Weights of a small transformer language model.
Size: 12 layers, width 512, MLP 704 SwiGLU.
Architecture: LayerNorm before each block, untied embeddings.
Training: a variant of Muon for these matrices, 903M tokens, 13772 steps.
Each number is 200 + 40 x the weight over its row's rms, rounded and kept within 0 to 999. Layers, rows and columns count from 0. The size before them is the row's rms in percent of the matrix's.

# down: layer 3 MLP down (transposed), 704x512, rms 0.0434, rows 69-72, columns 0-127
# gate: layer 3 MLP gate, 704x512, rms 0.0463, rows 70-73, columns 0-127
# up: layer 3 MLP up, 704x512, rms 0.0472, rows 70-72, columns 0-127
down69,103,192,250,208,151,170,160,226,219,236,193,182,194,231,143,107,209,195,243,112,207,161,238,229,192,209,255,266,177,216,217,143,243,177,99,206,227,255,145,170,250,165,135,202,238,128,240,136,243,234,160,217,167,247,219,197,152,217,237,177,241,246,166,183,213,204,116,174,209,143,178,161,227,133,154,190,180,218,185,193,187,225,209,173,167,234,245,277,185,232,176,265,168,219,232,186,181,222,176,243,214,243,248,101,232,216,243,286,243,224,208,192,221,218,253,251,156,211,132,248,227,193,99,119,198,193,205,194,196
gate70,094,279,266,178,212,240,217,216,240,237,214,172,197,173,169,212,188,178,140,193,221,149,192,192,200,160,202,278,213,200,230,205,144,145,219,157,142,248,272,173,166,244,175,132,206,166,245,144,192,188,282,208,103,189,212,201,247,168,175,252,174,219,200,274,236,216,205,191,203,198,133,234,146,211,168,187,266,168,215,232,235,234,130,158,240,216,229,102,274,249,205,118,256,230,166,98,228,169,247,242,255,181,187,141,184,231,200,212,232,140,167,123,139,190,207,179,221,205,206,72,203,247,180,226,178,198,185,219,180
up70,092,213,209,236,190,186,193,136,155,249,184,198,212,170,146,265,182,198,202,192,101,187,163,243,174,221,159,153,192,200,267,251,170,264,176,235,196,152,230,239,220,164,141,194,145,262,161,123,209,262,217,187,234,143,233,220,225,157,185,220,118,213,202,174,244,146,245,193,315,165,210,200,219,161,248,223,228,203,205,110,145,188,159,262,157,226,244,193,222,166,224,204,248,177,179,266,227,194,160,131,253,205,182,209,231,209,257,106,258,248,181,228,184,241,249,193,198,147,242,256,225,178,163,174,138,171,211,186,187
down70,094,119,167,296,170,196,222,201,179,260,204,202,160,232,298,265,187,202,203,249,192,222,194,195,260,187,244,263,266,263,270,151,143,210,176,196,165,242,167,163,204,183,167,173,309,191,203,145,220,213,238,188,178,166,159,208,138,285,213,179,212,201,212,287,194,182,223,184,214,204,160,187,169,139,166,184,220,242,175,190,204,254,176,195,173,178,273,182,211,159,144,154,166,183,152,189,234,163,158,188,263,282,164,210,253,163,217,251,184,216,172,188,212,201,209,166,176,202,234,119,250,284,185,235,211,202,281,244,153
gate71,098,77,113,189,180,221,214,193,182,111,177,256,142,207,229,174,163,250,265,268,219,185,178,196,192,201,265,198,157,207,190,194,202,200,190,177,235,243,196,174,181,185,237,144,204,248,229,190,235,240,182,214,202,200,214,198,197,225,199,224,188,260,242,185,190,195,224,175,204,232,260,212,189,191,154,130,248,87,237,239,242,167,196,272,191,117,143,285,163,218,174,203,223,188,148,146,222,209,274,195,169,193,146,195,194,211,174,238,224,251,213,246,187,219,189,190,148,249,202,159,167,226,221,246,214,199,125,110,144
up71,100,167,197,244,230,208,190,219,185,204,240,193,160,207,218,219,175,219,197,300,261,202,119,209,198,209,243,132,145,154,254,363,144,213,244,146,291,165,286,244,185,205,153,166,260,179,219,123,244,297,147,135,151,225,173,274,157,173,189,116,191,258,200,215,221,171,266,243,255,169,207,166,155,176,254,253,196,176,230,83,163,167,193,202,198,216,153,124,234,193,189,245,210,111,225,158,144,191,184,192,166,180,101,171,260,219,228,189,226,206,172,235,187,231,166,189,213,165,226,259,190,246,247,214,254,152,253,146,271
down71,100,222,186,251,158,123,179,214,217,175,189,211,217,235,215,228,227,261,175,180,193,168,231,177,195,193,145,262,157,182,181,115,211,156,136,115,192,146,252,247,236,232,194,182,173,260,247,217,231,217,184,283,164,185,226,207,153,230,194,147,190,177,164,148,140,188,179,192,241,228,167,117,164,184,233,188,203,169,239,174,187,199,267,200,199,157,142,305,183,192,195,220,188,135,181,227,161,138,313,249,164,231,180,174,208,138,272,207,249,219,201,257,234,154,190,222,143,243,192,292,155,227,208,216,222,239,194,246,258
gate72,100,194,159,272,148,243,178,227,166,233,292,186,146,180,175,247,195,187,199,226,200,174,205,177,144,216,219,252,204,155,209,145,153,205,201,160,193,137,223,207,220,159,230,194,183,234,217,197,157,238,218,294,121,143,267,170,301,274,187,281,207,232,258,182,114,208,226,245,158,187,130,260,215,223,201,232,301,141,218,195,235,229,184,262,193,181,158,145,166,189,234,243,140,184,181,194,223,226,193,191,161,266,269,187,188,251,214,256,244,178,182,181,166,171,146,283,184,232,212,196,216,214,154,234,157,161,230,229,173
up72,102,267,202,179,198,213,179,226,207,165,181,201,95,274,215,155,211,199,150,186,175,200,189,309,178,113,223,194,232,181,170,230,197,167,143,184,217,171,215,189,183,123,194,162,194,135,250,195,245,218,212,243,218,272,241,214,154,194,177,164,244,215,140,184,182,181,202,151,141,225,206,244,169,206,195,250,225,180,168,251,201,185,113,254,133,267,158,256,198,179,189,186,158,140,225,196,185,147,265,228,211,234,201,205,230,218,254,228,180,283,245,165,187,263,156,236,220,195,113,304,190,244,165,194,176,182,153,191,183
down72,100,253,261,199,190,261,176,273,209,149,199,219,215,234,233,286,220,195,198,176,195,164,206,150,206,207,200,241,239,232,232,145,236,207,217,194,175,158,249,153,234,175,164,226,248,159,205,234,171,159,243,178,206,261,187,185,226,220,239,201,176,209,208,219,161,218,205,199,199,169,192,178,221,241,117,288,223,160,248,194,240,175,256,262,227,148,301,176,182,189,198,187,219,150,255,139,191,253,206,230,172,192,233,156,168,176,111,238,229,136,145,298,224,167,219,173,193,223,166,126,265,269,219,203,216,204,244,258,192
gate73,103,137,204,239,199,117,142,197,267,213,196,246,162,265,230,180,140,181,226,261,213,220,76,241,184,101,209,185,237,169,197,234,207,166,245,196,260,162,202,176,217,192,290,195,221,298,208,176,200,172,187,192,115,142,186,218,238,236,171,179,174,224,174,160,250,170,188,230,244,148,263,183,255,203,208,174,237,188,172,171,215,179,128,256,233,186,179,229,150,167,232,299,112,192,240,156,163,181,212,203,213,211,204,108,203,207,215,157,209,230,148,241,238,256,191,213,150,132,249,187,133,189,243,217,207,233,245,233,165